Part of a small language model's weights.
Size: width 160, vocabulary 8192.
Architecture: LayerNorm before each block, learned positions, biases, tied embeddings.
Training: 179M tokens, 2733 steps.
Each number is 128 + 32 x the weight over its row's rms, rounded and kept within 0 to 255. Layers, rows and columns count from 0. Numbers have three digits each. The size before them is the row's rms in percent of the matrix's.

# layer 9 MLP up, 640x160, rms 0.213, rows 324-410, columns 80-159
098:161104114126133198155131136124139150160099149110139112115153137147131074127035145141177141129109111125070161101113081178157133041129129175147063138147113139102097122130065106146095191143138068118143184148196122137166096128120127133093151108
105:099143132123125094114088093169064090153117165168136137160104103119114098135114130174140154151124112113077113106108134169223152139148181096172188061093194116184094085061150097138079174129104143181116162055127139160163209113117180081135147133
103:121182087119079135148107167141139166176119095126126125094159125155113170098115180061184115164074118113106137111138110144133162091098158078159167129146117105101125129086129160185150114228164104100145084128162056143127105079173101185059094128
113:171117162086091112071204122155105110169103141163118172112134127158151101101150139157093194145077151163081169147116094179054173115124172121100146167090123182134110156114156131155207151111101089115062060129168121158147086112111145142109092114
100:151055118147133178095114126095146149097158138094107098126143140162139132157095120124146092065114185157096123171100130077102146178155103148140114160135161107163164085106105178146099099127094105107166091115142133069111105097050116134088145111
116:117179052147104172114169117130123110135114088132122133147156140088089137079158107157101136217189138134084145141162131152128096157152137109128162147081100108128125145107104048078037082159081121136093095133141108164125101177125150155146172144
097:156107157112164164135131159179021187122127172141076149136106103141052144089126127149102137112179084111083119122169119160140157085143208139130138118115175087191157107107126158145138127140066086154100153149091182178133101168154144082032083145
084:108135160144100142158146117101116139161114116148096151135183080097121070128160129129144158152123187106116142085191153081096131088123103165129105164120131161113167105104115130187107118150138200134132176171194136141100177161081124148168140091
093:148106115121113147098138069095101110106107181136157103175127145149138156151178077123135129108104144112106136130165140095119090130097117144134110139079157170116095062098138089167132193076144172099110113150120118096086166126127044115155122133
096:094124135121132147117072145172103074127135073103113149139157160061139114095082189154214067112144095114122114096162133096122137142126156128134179108177160119119122108164169105202126199133141109174158152146086138148086118144136133086131047126
098:136140125119158108156184094107134109100149193070161110111101097110064115109149108168140160213177138167162139068168171134113149079117095121112116111151167149138124099114153100152124129101159169151080101105137102099136141158142195115091154121
105:084140162164165138129130157196150093131097152144124133176115103129100114109136092154106103101152030122144117113137192109177112073159138145152162211045175120148119131156140122112101090124146134124094145138116070162141147132137081139090160171
103:084196113098043111162171134137112166100176191079140122135115104148146116112156132098087126093111167067125142120180171062158126100080092146104167132115136123083155134141072110072083174096105160171158109102109174172132118130095133129151151162
099:142109132149078114161114129185133073072155148137102150147136118076103143117101119164180130134114111112165160090136151135172134188112113143128091155128165123129131161100112074145135154129098117151131140140095086131118120137075113221129124102
090:113140139121110125196164115146103052106133084167132142137143085149140083127186133109119125102156158106185124116102183142101147145142080183047154146039135133126222130091082090075086126095116129106113110118139183163149061195164100086130098116
105:138143129079162142142132138149155137155134168144123179145110091136168142149122138092156117104173186122124095091145124144149152162107112120144115112148154138167134157112119148110161210119192134080129160132178136110143099141080123104158112097
099:130164062157130178100099080121105107162116189103110093082148165114179081109104119082095143139141116112124094119054142151155107043150132157129131178105105162125128119122118118159167146183117135122165075154164128145099070127160072135139155145
103:148100046144155142190098112160169185099171154082159133115076094115116141095140124147180153128115096155136131131120215134134138084110092141141169142084105050136105081093144046139097176107125120141099110128153092082144149137126128133131098122
101:115149111118102077158053144113111180150102152145129117146095125133103093149115127119117168173110103122110165137119172193140076124088134134110138170111098197143150098154131074141044159133124075116116105122090148158105168115169171111086167133
104:158130089117108123096102173169132169066119141137136113134182162158131106186149169197149061077166132104164138099100116119129152175117126144147100090159125133105084136092078095175151181092082070164132182148154086144134125070101178144104167118
103:084119107183122157106168157136127068133146137111191141131080146156101128140093152137093198113163120175111097127066178087153117146098137127096138121158061109172190106071114138120142106113080127127107125120165169189143162143063143107142086177
107:141152089078135103094125063100160102110125130129129148127121148121069116136162091199121158124106094221058132143162066110170162160152083071122063167081173128192176136101149177119161124107137101153138115127173121168089154091093143103089138136
108:098160068148089081116143172094100165142112125128158090169150101134122094199124070165146099160100117116120136112164166129149147156114144157143154095155189072111084088127135192169108155115057083156172115161122116182162089117112135102112080214
102:140165115106124097103145209089134159145140143138079206089132161142131124161154098127130111103132201155128131104197106111168161135117141190114178059152120141135162143090076164129142116166170046128172113101116111117065094203127186145153118070
103:153089093171129086165164111154139171120118175165061102111103110117126140169122153087104107128068143137065208127106171173123153168118096116129110150086141173108151100073178122105073102082169164110115123152143109171171148082130167133120118095
106:139122080097102119193088104124130097145177108115080060119152162135180115108025157115134098102119140122114146112117121191162142103148186145111130168163150110168191143152147128088143134066182174126128085161069120136128123090159162119065106155
088:161068099115115152121112110127167088122207134124158139133126126133105212105183136111147059080128164161125055186143137126124134157140109124124113081116128117127140122114048111115112130171141102118136126154123139135141100118097113161127116126
093:091154108163085079117166128077092172145140116080096120146173077129129125101105146158126124163118167096158202122160126133154127078071093131043074085111116133167109133053119086132116123172122108111121153158104164126155182107166099139152067157
094:116118167185130134124093144187155111092083167119129173154156126150118138131214095116202112104164080106143144118161103166146078123132135125155129115183131135153158128119202131138098178142163127100145131151087108099147137114079135152124099167
096:085085147152172129082125056140171101141127204124105159125140033175078156085140136119157132128091086104136116066174126173140133068162098126168147082156136185112172132132062162119094105186105146121114151156144174149148115169140093146110095136
093:089130094126148141143120120140089101097165115095098128174091115066108117160153117134084169091077114164089152145141182145096107126083096204129114138135148144066189092155103081160098092131144114158090132146137138116110144098132118123138115101
096:168107133165170150151165161082171123137093142131140103114148132130182121091103177145164156145137182199108074109176108147098114139109133144132108159149149110159112076069134135151132152115128134106091114115152088171100102140107162039171189099
094:160153078066141124100168081166159106096082164129115154108145107092104147089113142116077151138117108091118108084032099141097147086112193169106129150105182201148078210115134121113139194126138100167128124148173107105144146130092124135145131088
101:188080086122127117147142111124129110102169179084130141117089161136109016188183122123117163163168127205118175117134084112143160119075104065118095130118179129162132176086095151105136101134144166094055111135121091115132139131176112112136143183
090:095087080137136118124103122116138096100167146108112042179088166105107103141136167135174088068137095169092036084108143171153110101147118157119114099119089104090092151137120111194136164137084079155096103102115182073117129168165124138093085134
090:163128153170061131063158117106135109150098076099148166080133158135063084153145147137138125161075182133129112103053129154152104146162137142064151122123156139142117074089140135123142114166152112128089134145141153181084116102058100181121167134
099:121081136189155127103136117149112134131102130166121128196114092176115122173039155107127118124171135162059152093164104109150162124120089168089170109115141123077159115128136111140089144137135114139118100111231158107098093151124134180148171100
097:127158131171101135097161160135072169081145110187102119202098116139133127165138026118153069091200106107082116160143151086137034119120127093109126093124153196098127172073161136106127110152134160144125100133067174163142090103106106092147150155
111:143162108192119175073065104134142113108146181130111109104086087129142116178123146193086138166109165167091129112120112131127100087133181089129110136168168158128126116130121126146126112177175147085108151137135105145134101086092094107090095208
100:145149137070080136112123142117177138105117098118178141148139122160156129136122122129188104129130161089190107112146157086131068072165100143186124102163143130143120171120165119143109141135071130205079141164091102072118110184119180096131131143
094:129094106117130137109103138132108145157148097189066156125121110130118136132096097149171106106211146116058086088159164116079120099201126144114188156178130131166116140125147109057149141158105125094146121119189116128184143142166103114206151144
094:134127112099142146131121089188102097135113119079131171158086105148095111140112122137106136140139182136081129108108119082114162085202109109202134124120144158103087149107141111116139117129185118157060112180104172147149122117053138081134152116
115:081097149070133199083132114123122166101113150103115107158159147123101154180095175164120171097109128159122094122168115085186166085125165130185088130154105098109172124096093138124094091150166117062060136108104027112086086066149103103148161135
088:108116143136184167115187156116147129132103167108098138104151121097135070136130163052127143157144121139038109149093166098134126128063151123163093133107193137092095120120128078180090094115138088130148117108157109081142110116104085176171106147
098:142121106136178102133142096119104133090101138133143102122193097099106168084139068140187159134035183114100114088120127162116103082058114119152115178154168091126130113132120116152079174083148146086155100174141102148135094078133103129085134079
092:176140123121103099136078135143105107105198091095131103127108077166144101149183131219136110130098145181108122101172114114055108118151122094118125132135161150139142189143138098100149174123126055157077145152133120127133176101096166159058115163
107:141159104137135173081140140129136117177145102102150153154103189128155187098116145159121117120114142195086166144091141150191098081159121125059153136170091131126119087102120132095095129130187142183119107125100117115107150168176108131130153136
099:133110078132057111111142132176104152082158098076107171080118124146119149127129117113075141127133121171144116156147122109142165135128159141153211135176208165087090099142153101116125124152107071031113098229131142122094108159073121091111112157
101:115087104084121142115133138152103094082145172097160130095166143072182066119154124104115167147152172158153137099089147152152179136156091176077106109175095114096146171150093143112135187088124152152172109154179199152083085133136144124112058143
111:147171170120132112149099111097135112121132083125107154152128140150147088077106085126122087092088156124138152122141133131078132136083139150098128147145148144119129138049128162130095120102106115136104108092155158097118074183112153090138145131
101:176088117205104126172128107239146104144187120124158097124152128096110112121096138193116125075146125091116169096141170163168094110139191161157115075135144125117151089104174142184130099165184146138091161089112085128071110170133151096144104099
103:176142111187173107119114108109114134137105137140152150115255167111099113110175155124087160136115168117123153147129085177140124167060152119123095135147123135065184125090097169133094161141145096117127122185141124157147122159146109109105108123
099:093163095123093165083130119196141156117134139205082126146084124163106155121152104084169134145097110149058106085194159095152143136070124128155143135144108096080144105169104077113145121167137163114188172168129162109102162212166083089103077109
107:147164124109081156080157054162138150141149129156137149163131097123135097223129144125105129094081136096042136123164110132103101095126139126137148095102141117026109099104171144111160128167166144141171118108144160123109074150147143071156105186
113:134130078160124174105136091145091093126156149152127162094127096183159152094110103133110147123158077172128145076150054115119166110176071077140131118160138177091138118062179113191077165145100080091168136111087173160100147144175150077131097168
091:129117152086098100181123127070096196099074099205155105123152101115090107149156147122139162094071109118145203078080179117100110082107125139126170179077164142145143165124197111177070146145153160142133140091127115135137131117092130122165071096
102:097106153124139173090139122172104081118125129137140171145093165146150168130140144066114177114109120155095133084131129143169108121181125114104131154205110102102145131143095102160125159160098165175147109155171081170134140125094137125154145114
103:136106140166191125144113137126137127091114093171148144162143128130125155168188123154137215124149117163092140151130093122125139053144122085127168110198115098155142107154149099142124175206111144120092122148134162193101098051162146132063090162
104:139079127056130128116148083127131100142110089115145074153180167098173069134086166186122165118222090071078157105091122149169100129146158151087118159123144138099161136128107132129113108132105100162162114132108063112122160190139141181120137168
106:103164084098075138154180177121096110142100195141177187177185153141076123115121118121154114148072178107107116117155109095136153157112135150166124142142125152081141069090109163126136123136100134131112173128162061167092136121133055108108132111
096:102115095105179155177118161147125181128131104190143145115099132158162215084150168153105119152104148146160124060103155166166152133099113131142119082149168124073133159159123162075150170155138087142153103143152166154121136167088119130176133139
130:155101106128107148151122146147169138094099145130090025127096171154120072181109113106207078188096138137096116119155117127102134136118130153146138107130143101109104111106100109100115145160124070090162080142071189083061088151144127135097142088
104:196136128132195100089177178173096155095111107159136151115204144115117105211074157210139118175084121109087166135136155157145063113108074135110120160090150146119142104104130123105085169200104130102125123117099113133106106144157097152079115142
087:155087088116110151103077192154078120092192109178130132122139119119102070113119100121136093112145126155100154140099158147167141154123145143154113143131034094125066120105149133102124114050159158126160115142112089159079168095149149112131153143
087:110136154111137111110099088149136190196119149117146136193085152152121138177133048141097086127171159160113157122093115053128080147153119106088166134138116134084173058117124131132130033122140125085141123161142111075083088120093117129104116149
103:138158108135122098120102100137183166128145172146148105110137140133164124064111158164097089054138136066131150110135154139099070152152160153124136123189115118143110136091147153131083096092133110118140118124121182170116091191090164141126092090
104:176103143128099159146168101176092077164160096146100146101083141120147122085109142140117192120122095126120166117069121116143198158073163135127169151176123163096196097130167100060167084057157128204106109199106122118146107093131135116065086098
105:174117152161143122135158202115129113108167098146091057110149113142098163093143093083146123110073120194155148133129159125154139179042191143155152169112129137139157176113129092094156105096119107105144129072067157194122143148143102104141176080
107:182127163135131152149146069142108150090134146155138158113107157076172123093113123129197126079174154161086146137143145123095146132140161108169110189117136077140136121092123110164112090084138111094121098111111101127199149079060156153106184170
102:127137110135176146102113101142117146105127106170094164202128086174131138088159130158102100158114054114156184158112122073157147136143069142130135134140106147117110148135169157123126088109170129145170097095069151138071097148124108090181102126
087:150122164082097085121168109094116182128089149081127152145129148153129148081135138129094043131114093158088078152059120148138110134064164142137123158078120119096187101144127136111175118135095098100123141145149123187128123115129139155135166065
087:141108178153185094091100090078175109177161179057106152131151170198148093094145137044088111082085198082099119103093187130135109124124108157161184111180150105130133066104106117106114132122139125160172066095111143150123108123179123099102109126
102:107159143115058152142147121139108095113165111151065135178185122150165106199206130140171068122135146181094154083136082150132149068135118108141098117138127175113122072105205148132152159119104100147139086132138162088103067118173108102117120096
100:147164082119139150134147144106104197113168088199135105138114179094116158184045147177100091108153110088128091122142134113143144117108101148124113172083209061152135172145071112196156112055150116094108072153118180177117107074161134114156096126
097:156144136126060076121143129104105129103117138113081123104121110149161126114139166081082098142169122109164173096161159177153100085108093120134124133158151118140046147072099116185107143128105130130127123098145156138180098109117153129116119100
100:155175101144109055053103074103127145160142125094137115063153104163150141088130123158080139100097173134156103115128136114117119135122129130193120142149060132104134176085105127066122118123112085106132120180115090152140105067197114103057115100
108:133121130164114119129113112124110113113149100123147045115138125175131125146094135110159134151083134070100083129112152171108138155124178078138136122213122103122155127091152120159149203132079079143138096102126133141159102129147116127090142192
099:119149159105150129065165145176113102144066103069094142143075154158081122105184117110106097174161072132086139142143172102062188117126154121090085120113141163160108113115135186155131161149127143144165084130129165136132107153129103134118104047
108:085158104171059118141158178154101202138151091122107137161150078120124098151112134112061062207068154118163143114123149132109193122132135130149109108086093122096091086147163112128150102121151144117117140112198144143189108175157101130099098101
095:153150087128083105112104104172122099153159120103083133101104167132119076152131115137114069169194159141081213145130086176103121111123083118133146103113126155166148171103075144137087160107152144145122122130152121118099105160129109133173150096
119:116097100128150098154136194169103150048138149174116110154154170212112130148128141110121093111171115113165104107117172224109058134125178193140176120158146114070101141068090122098199127153187157129098125053148140085108121103106135087132102154
108:149156117168147137091164167057128138158142145120136103131176113131095086063135105096169114114183114121103089161147138130184091154088165153114071189111120077115126132137142089125120119145070130075118110120094144134112139151121120086127126128
091:098115147123107174089156138173084112149129147085186133182125123128138151178128093148127113137097134079145142126121131116119116128156115143169127164120140150161135112119173101137171081170148135161090056078132128124118132057144132166100097157
093:189172127162186117122194150116172140160091064118111096097091091130214098170119074119161153177130149120114153103093109122129132117131073032154093119132134113128142108128166113177118057064114173107108146114112156147119147103170141105127113176
096:124085128108092131080090151113165119109139125107164157086161132186083162116148125138147078175138167156204132129047148121150165140180125174131141175131179085119157142079140089123099128099116145138150139132076097117040163096057128136081112129
109:155135169146124093099114087153146139082106038068146141128180107123197142102140132197142154109130110152138179132189180132130159116161114134104146105130138103155043150105182074138129188199131099109111150098169093131210111172138152131122134157
095:123135071166147128090132152129107130100077127113085107079142107107172094148146158154098122108171153083128111100148147109098151138119111140100133169142149045124066174149152121130092204124123131144101114124124158121130122062146125155133109102
# layer 9 MLP down (transposed), 640x160, rms 0.219, rows 324-409, columns 80-159
093:089140176067164167144137095119108089159129155124166132122147128129161146173159127111148091127112098129134092154120046101093155140223160104116132164203138150138157139085101135088103120128131119156114151117176121092111137144144138105136136190
105:117158144100205173127180117094142158084180136096135122129118122156110069154167108151136114102131151191176171106115136071108136165046149159132166120221132160090138137206100115094160148100134124092112158106131135065139119146159075153107182148
092:148147133157086106069113099128097094126180191081115179144095130082191118138127115176093122101069162157112138179136096108075113204148052089143143120140100118140096127216179102104095156092103096159102083106174145133120141138136110082182124110
122:095111159103111149074136139142113120173115072118181093157181093159092078097131074113092166141195151084136097175084162043117160101117130136101133087158087125096068118143139137189103134162112145137145211160103106161119145140164160220135129107
097:088168133082140087154119144175116105131115108139070110125129146091132098112118210137123139174167101146090123132079146117133161096156200175104161096148095152064076180152130057131138113100083119122117062157098156110131168193150138159116086109
110:179115149124152135104059119130069197169116121160076083113126142155117140126079136131065130132122094084155124137126154109189126121114128139138130097124114102189120135103192138135244164119103141089117091165084109163087143125149067143117145153
098:120100168172090127148137131130157130183156099123163200139087171068144130087110141107127158148229092137112181193082157156126107139153153158115117176156119184120178133147134111131115136090181146153141099103132129116138134140124153149127061127
090:130169134163126136085090099158098117133107148093073165201114135158112137089088093098104099168164126130120106089150119179074166161098166136111105131053138127146133161103142134118101139189064100186167140103140110135158137119197122157154165111
094:157145143160122072145114093147159127123162082119123151146093126119040151088092121083167142141080139136044159128037095175150120117165115124158147197104117112112176143120116141109153093130147185126092106152150111144095133100143196122052132133
095:093114186075120107170154138099151195115146106154134165112105152144161140170125142114148100097139141098109111131202189125115106112132075129099139104124155120168171198109105171131151105141126105069148104169144103170085164160116173149155174103
097:122170144145154139191154078143156132135138085111114103128117133139134132125127128113087105164080171145048119083181091169119154128130136142130117114192140105125194072140157176079114134130105112104135100103104173108085171156136181168209127118
083:110203136153140108147127151065086099110138136059160105114076147104120153188148069102133113136141151089086181108116070129071103137171122100137125061134142117137098122084077147151072180137135155062123146143143130139142128148169123096100137122
099:164134165125173100139119162141075147136138173051095155173109139117165162144147131111118141184163174133107132057172121078069088097134083154127088097162116093100142149143124164161145128108071140097101101120142141099136105095175096099132097132
096:081072137108155164135099117106162136091167134161110122121124136080157110152098169091069125129079159069075087159137165126075160125055156136079113069173156150124127123140186094137135115190105133151123097127149144103127116137147118089160107131
097:136122126074120090123010120154173108135135127169165153175131076163124134103163131126143110105178056152110111123094139202122150103126123129081116145119132096149111101124121135167064101123172138177165205159125171109066136058148099101118148111
108:092142104129134161160103152061190197113088141133168093126142155150177130126151088160087130108121152110095165124116089191113149126141160100132110119128106208127101096123162076109112167170128075132122117160125117097172145096141131099096126149
108:122075159144107127146122135148151175079126129162201098132144165109150133130084138099137159148110106127151115111133109122131164180136205118125085041126165149114112172133080140126125185108105143152166108074143136144068104117217149133163093172
110:084151150164140122158107144107121116138091132147190142094074171179168100078194089157126118100177129128074117153088102143062119140129119065140164149092057099115129053141136083188186113123131125102130132168110140138117094124149146139104158140
101:162118166129113138165103155141193167189114125099138131137121124135156135140074155139152170200109154146157170156076104163161151085131184123094088123159039174170145181130127159135103145124143164140125126136131098114084165124196086116092113161
113:168149155090098061116146112109127131137113128132099143143136072116063106087150111163216139160117144135128122136152151140192154161109096117126159083124157158183122133161108132133071154106162153162052171116143112113120126079139150143155155169
083:150122120097114118120122062124163110144151177117117138149116090088067139170135165154137126131096126160192140166107141100132114120107131127130111137087139148154123078110174143131180141114116149170115134121077152119106104085165215137047122194
104:120158090168171143110112168084156107123173105110094094128118107135208154115080127127141125188138103134173075123165171174122042126108100159102150122141072111125130166157148103124113155185173164086145097106143140182132172127128149119129118065
099:109078112069159146116141143137112088168158193161151129097131123161105068120119093142169101172123093135080107134112093175074080136131126156122130117151150122167101124078151119116160124084091121169092147113131135120135169179097136152136122126
108:127112122108161141121138165143114128143084085125127084141080109157128154113147170081108141193139101103143117141163112200097075161145095138120098088091085149101124156115134178137173120141053144114157105100093157120107105156134142163124082110
105:112053135115149113124104137158085105153142159147135130156165096107141158142115122122148112143108158139171146133084178131099093124121100117129116122102079160133132129108174104121090128098118076138162142117130128092172091115125125145070187183
096:150144155138156109115138129116144127104108132144145187123148110131076079108113101098174145157148137107140111122168083162108123141148135164125136080123105116160142132139065112134150090142164086131157171154089124154160132132133133148142122107
079:128130162131112110103082129077166167182139122169098138114149094083105127118094146142126129117170187177140190093114119079152185138152150150133199127127177132126120079118151062131124131129101147079103120108177114143096135069111077068100110115
097:173108141172111197152147104177126147112155128130136119075098149101158145103103062136110121150169145107131126180143106092103148118116170127066120145141150065111108097128140160080166228135154157078151110169149110094153137144110124168087087106
093:184170112138136129205137106097134099170197143202112094119082112170135134155116137156101155147154138159187167088142125106117157149157122157114102119110124087148211070114148110178137146156087133097132107156184090136118090134154061140152098136
093:139139128172113134112147129127110097153134134094118180192128128130153150167180108185124116122119125142126156118152073139158172085163105177114080137109135158086133109159149124190117210172156113178143083161137126161193145120112148153082047151
089:119085069107143109187172070109114223179114123121106109188139181085151111091091126120158066172116112147105128077137160116140116114095186114148135166101158115171132126114149130148089134181149073106115095117085165148137082150151080112144140167
090:083198104170143125162176098133123131142137170092126118166105175119124152119184177150175115082100162088091150137139113126121173119129076142121138125105137153113117154105121070083116139165146117142138101079136181125104113078119097128156070074
090:121097157169086195166110170099100130173168143211121191136118135140086129123181143107104135112149129166076158112173170158121122152170106147140158169187152113125167097101145132164208116165096141129172124126120158133084123101143130072118099138
100:147147137115111100095055075183148115133173161220134122123202178146127129138141111123096145152104170105161119120092096126189120097092140170106085105115106139150141101121112122158113187135136140126106075152139122107144176155162194121112141123
091:099155143186090122093103121106154182130053081073120118124154060066090148102098140115072165152111045116117188121174163119164114154114213115138135094105115072149145125113182159148168097166135105132131114061138137157125127084115164088125114099
085:097072134139143122174102101165086129127109098119115132122184123149124157133127143175131131180114139145087124174139189169137120213123141130120178169153122165119116095191157083130189183155134103139159137130103139154127161159132088164109169183
099:113114152134178113106179165122091142164161150114079113119089107172127133114094170117110138127106156176182113090172150121156169154109126104161171113125097070113119156148094105131133110104122089151111107101154088065142184119134138094066122095
109:133103116158144146104122148149117125143095172188186150124109174110187141051122055136100128179087142157135136151067128113090183090142126158142111084180066107118162155158161082173129118156099153150130129170124111158110154059143115142102164151
107:130130098126155100095117156156145174149141069118204161096106134091138194163147074121130162134126150145172126148095139101118148089111134080100188143148150105113127159147079130185122130084110091129130111121111095080105105107190163096160116144
102:184118130163093132187132124150060104160185160146153128087110148154139146136189172155155114136188139184090141099139110108134167127133103118110078108122101134135102101109098141116063114122164133103142113167112136146139159091055125098205174089
100:118128143117167152106183141128123176137098141135153094111071144131109191086126141084080172190098176172161124154168138101144114145104195150064159105099114173087125106120092134148071152170145109107114119165118151144129109172146062091167092142
090:120164112145120084096144172077203117103165095088142105138182096073209082125152139162116119132109155149130165117095120128105155114136165147122127126205116142115120080158088137140095146173123125136157163097188088112100132176142090149119159125
113:137083110080181184060104091139088115148070160138112159161131161112125117145164138148104136115127112081135128129153051130152145117072173117167062085148120142184150143061096171110118152133150123117084112059137054119112142104174120103126211108
087:119124124133088169172130125136146157137147160185151140146106154121113166122123101162170127187054126143179113133143141185125068153155133087087187114177164083135187161134112159086138182192127135075098162189125080160112122116123148060108165092
095:141096130133135131115063101156133131165146112141140132081108093185145080142185161120148124165109102098062183173116119117162120166095179149150131109124124142129138093143067128131138156160157201133135096149141138133117127165128157164132117182
088:096109175129146087184184174170124130126095187169100137124109107046157156144114159078168116160074108123183083114089142105175145078139152145164137101125091143088105143169131070171123138125144142148137164087117093161138057188203105152150191102
102:129089136101139158158172087182122107140105175150117201125142115151075133156192144139109145183076093126164064105149101099078151154141083106046128138093087112090109158165143126079118115164138120165157173112159134144141095090060160110141133176
105:172127117089146070113133081144178225121077116154106118183126145121159105086121118111133127070101132165137177112081126120138121115155141132082090128092129101136052129180151104149163145134159087093145089187126158117152166091144087117164074116
089:161179135123137085155137095111129157111166148132115111157143155183097075097165125166146119109116165149083123151137129156089110159116160080133139099143144115138204173154147121101177141152182132110070142145055137129144150095101062118059132095
107:135117122155131136124113156113107090138081146133202120136182184094109141199142148136083134103192161137154099060092137206138099106125160129170123081111105153132168100059080143130157069115052133126095117131114178128155180118125099168129177165
109:079158079113139143126095084161106122099165174130166117121108119135122160115130087137090135119168111129098079121159130107101128104168105074141185091132098102137137145194158095090125172143101147109173146165099113140142160148115097086122051129
083:103168105149083111112174119162135115087165127163094159128136153175127076147107143177119119135165127162089146068186185111154081140180144113192116197098116131150148194082099108138143189166171123082146113155112122144105096134128098087076076163
105:147127130097171122173150092106114139136084097101176100128149145075142094182152187185069127098160159154148144111079171139173129175164176136083132079161176186111096108116105123090129127119140117106108068134131097115163148087122111149096121200
109:123112124124139137107200145157116091087151136131086136178098124059057162130125126088131180148179095151178110169155125109152100208138115120142099156083128097087102142194108136074144145173129095139142125149149123165156110102175171200110155146
121:130164087145138133114143135103187126090135102114089143167113177130206144108118181115159139184116121152155204159094119156132172127177179077131145075146094147110108143161099147079066164166118133076122163165141135130119127122115116107145135094
099:081143192115062140130084108145181121134160091101166048103133136142142122139030159138125115107083149057122152101146121102061082083118059099102116140148151087118145138106130113121081158121090161163139161114111089156150165133107097070126089093
110:139114111129113126100104116124161089139141077162115152178105140103135118103102141121086146195114136209091140177186095152075095161146151076144142133093097074111174120088133073129097076130161109113107109138150092149106143158038232153145068152
109:102115156190104116104130114156117110124196122168125111107154066073142142124148162160106134129118083166125121119117125155166137117054104122143135146088116134160176076173144128111180105082132122088159090134123142086098123072092119181066106129
107:123160139106138186146149130148081092114134161103098133166110145106100099132168082054184146154135105139077157130146081138111134100168136100133159170102089088063139124133174123094179119071092112130126184200087101112048123060155177167103097133
099:113149178121148093121097159058120061208109153115112144134157122104057105110130121077095143110082175125107127131162122152149154159068102121125150149090119169137116118109124059108127120154117094133119176141155144093056172123147117173125081154
102:073100132181116093122144165105134103143116078077135144138140102109122062110159158166126150119101141126122155113123075169123146119197179156109108153122144188106103112111136071128130099099105129143118126133149119145126099169154083127138183131
131:070098165143120107142117157141091107095170103101128092186146136180135120120094171178167144103112122155109095097195190063128154167117116096136171153142139098106135127122068119109142098100131164122117127131091127082063077112131130164151104114
104:134170147141125157098155202110114109078118153108158124152187082137164141150149173153095082088161143130146120125146154081154126158108131121140081140159188091144071155141107130099114143167156144129116090095172119095115110120089079127181068070
087:118142161122132137118158061147166135140114115074131138164098115109190136121077120091054181087115162136124099122119075134103106088156096156127122096092156152122182149152148102149085184182072136121169193111151157106111095067164132125114099067
091:080105157081079116119147161112112075136081133119141140099081137123142104164107084119131103111122129139022164081154194122094109065149101096139146167083118138104157134082103094088115141164104144154110161090100150088147123122147098138093135139
095:124161162122102091137101112174168117126185132172122088095114123100153185072155109168135137067092143142053132117097179066107145153139178075120139104083151153160113091152152170135083150193136149106129098089092107133122170144135141140095147139
094:157125133105157080197127084135179146157107143126109102155076125170159171123095139125121102165128163141122067088150164174126157116096108078105101096131110093163099092127151110121222151147128097107122128101150155188128125154136140097179146207
105:067174129148139088173189162157096140117124114161135162198147085115155180109108156095136144049127138175138166187116155131146193134090070130180109144161123182138023102098117096117082104085125096188160148121178119142111130093110091139126063086
112:103144143091103089145122146171160111111111061184127145168083147091120155149116135081127125183171134098133106156177117124086145155171071157075096095165154120136054109129175154153175150161093137083155129153179072123141170164172167097154077118
113:174084092199137141156163110163108155122088115188137111123099106140086106084118192178088147127119133166130208126113135157110131150113144099128105105143161253068066157101135127103075154084040110192135071123117138123130055142173084148124105146
088:113143141141134179152124111140162126135078094093086117165107132065113143207122058072128172127162159157128126150079116116136155153163092137119106178085154171093096080181102138139169126123104150186145152104057086123100115112100132117108172168
100:138115113166126131127164162141161154165099105128133143120122124102081163118182179122126201161104119152157149102128091088133118113139173114107141142114121073129126131157170125173129161161126101139096129131190108166149143191153171090126097094
104:145140124146147102114133141091094170100126129156144185151104154102100134158130192117130185102120166087120167124125155121089154119151204150166139117092062127155137111173085109114126067175205150127035138121135135172084142122123080094075123135
098:118091136110131124147058056153116137158146141142100122115136126150131088174120079083094132145098113054106152153101086131225155103166135141184116165106084153182102135118111082107202174107178070124109158170130168116092135150109161152123151108
094:136127108155107096127135135115127091162107110111147000109139207140141088050144127149098090153106131097106112199077167116113117128077162101151140129119141158164155116131127131151097111103112160151111182085100103109097116187160120155139206109
108:117129067174072081137118089101086138082137123146100135137086151152127176146144189093096093107123119135189095160069193121083169102152096057163104124115089146113176072116100109158134127202133130158117125109133130145094133173094109133125091127
090:146153098112081132120128094155088147100135109137128076117098106150172157129102119123158176055095102128080130167138119092147142124144098158183151182074142111123094102124082092133240114102122093138169139151102140130142169163102066150122083108
098:093122143199091127138085124135064124111094158095123158091127131095101168122106111154132121087118142079121162063122105150165068118166137121095139126118165114075181153065115136124113098113184156131066145149178066105084117089123167113145139142
108:131162078109155067134140124135178132142147106119042129133090165126121122128067042173108089090171126116125063154097148120109178151103155072144125144087124138104112072144121156121145159153122105177151152178121113094094173071198144110133161095
097:106096108093082166145112133121109057142077127114163102089121147123112126157137150118148152096108118141143097077061121091168124201112183144088149100121149099131130115106103164172175080088126106138073121146138134114092066184129118160097080134
119:087163103127139170142081123134190112057097093123144135101105111126136161090128151141159115088107148145118234122132157155117106085172145112173135119093099091094139092126144178147183085127158090122206145111165144155181133224170085112151101108
107:068115140145136081107114180098101125142204137112161130150151104107144129083144067164148061143123058098106162136167159094117130154135123129143133157084063160094142139164096106151093079128185168133128157110150141102135159096130114152124103058
080:135087063114079059105126117077155122102118158150182110139051194063136123113146073098127132141143152154115102076119170159128131123139127142091093126127119109087112179111121149119109092150173134095171169144137114127145108142111102139111119164
094:146176142191130108115077104169139111110123145104103086113186115220135110094105145122137160089084112143156180107169051136130123080103162091092153178110112148173173107139107198121145188096140122107119104098088110130153111119088117091112094110
100:100174073111111116133115153121123128119097147162156181085128128121087126143134145154159130064071112127098136078138053175168106141138156163176105184143115131208108116107146127090158192130076138108138124173076132136157115100129165107133130097
112:157157113105133160144140133149099077139118125150082142134165150146084102098142167151125159143156115125107140113121094155074124157121177107125102142214135152092139122106159162121158099170114189133186090145125159170112119164206168127119134078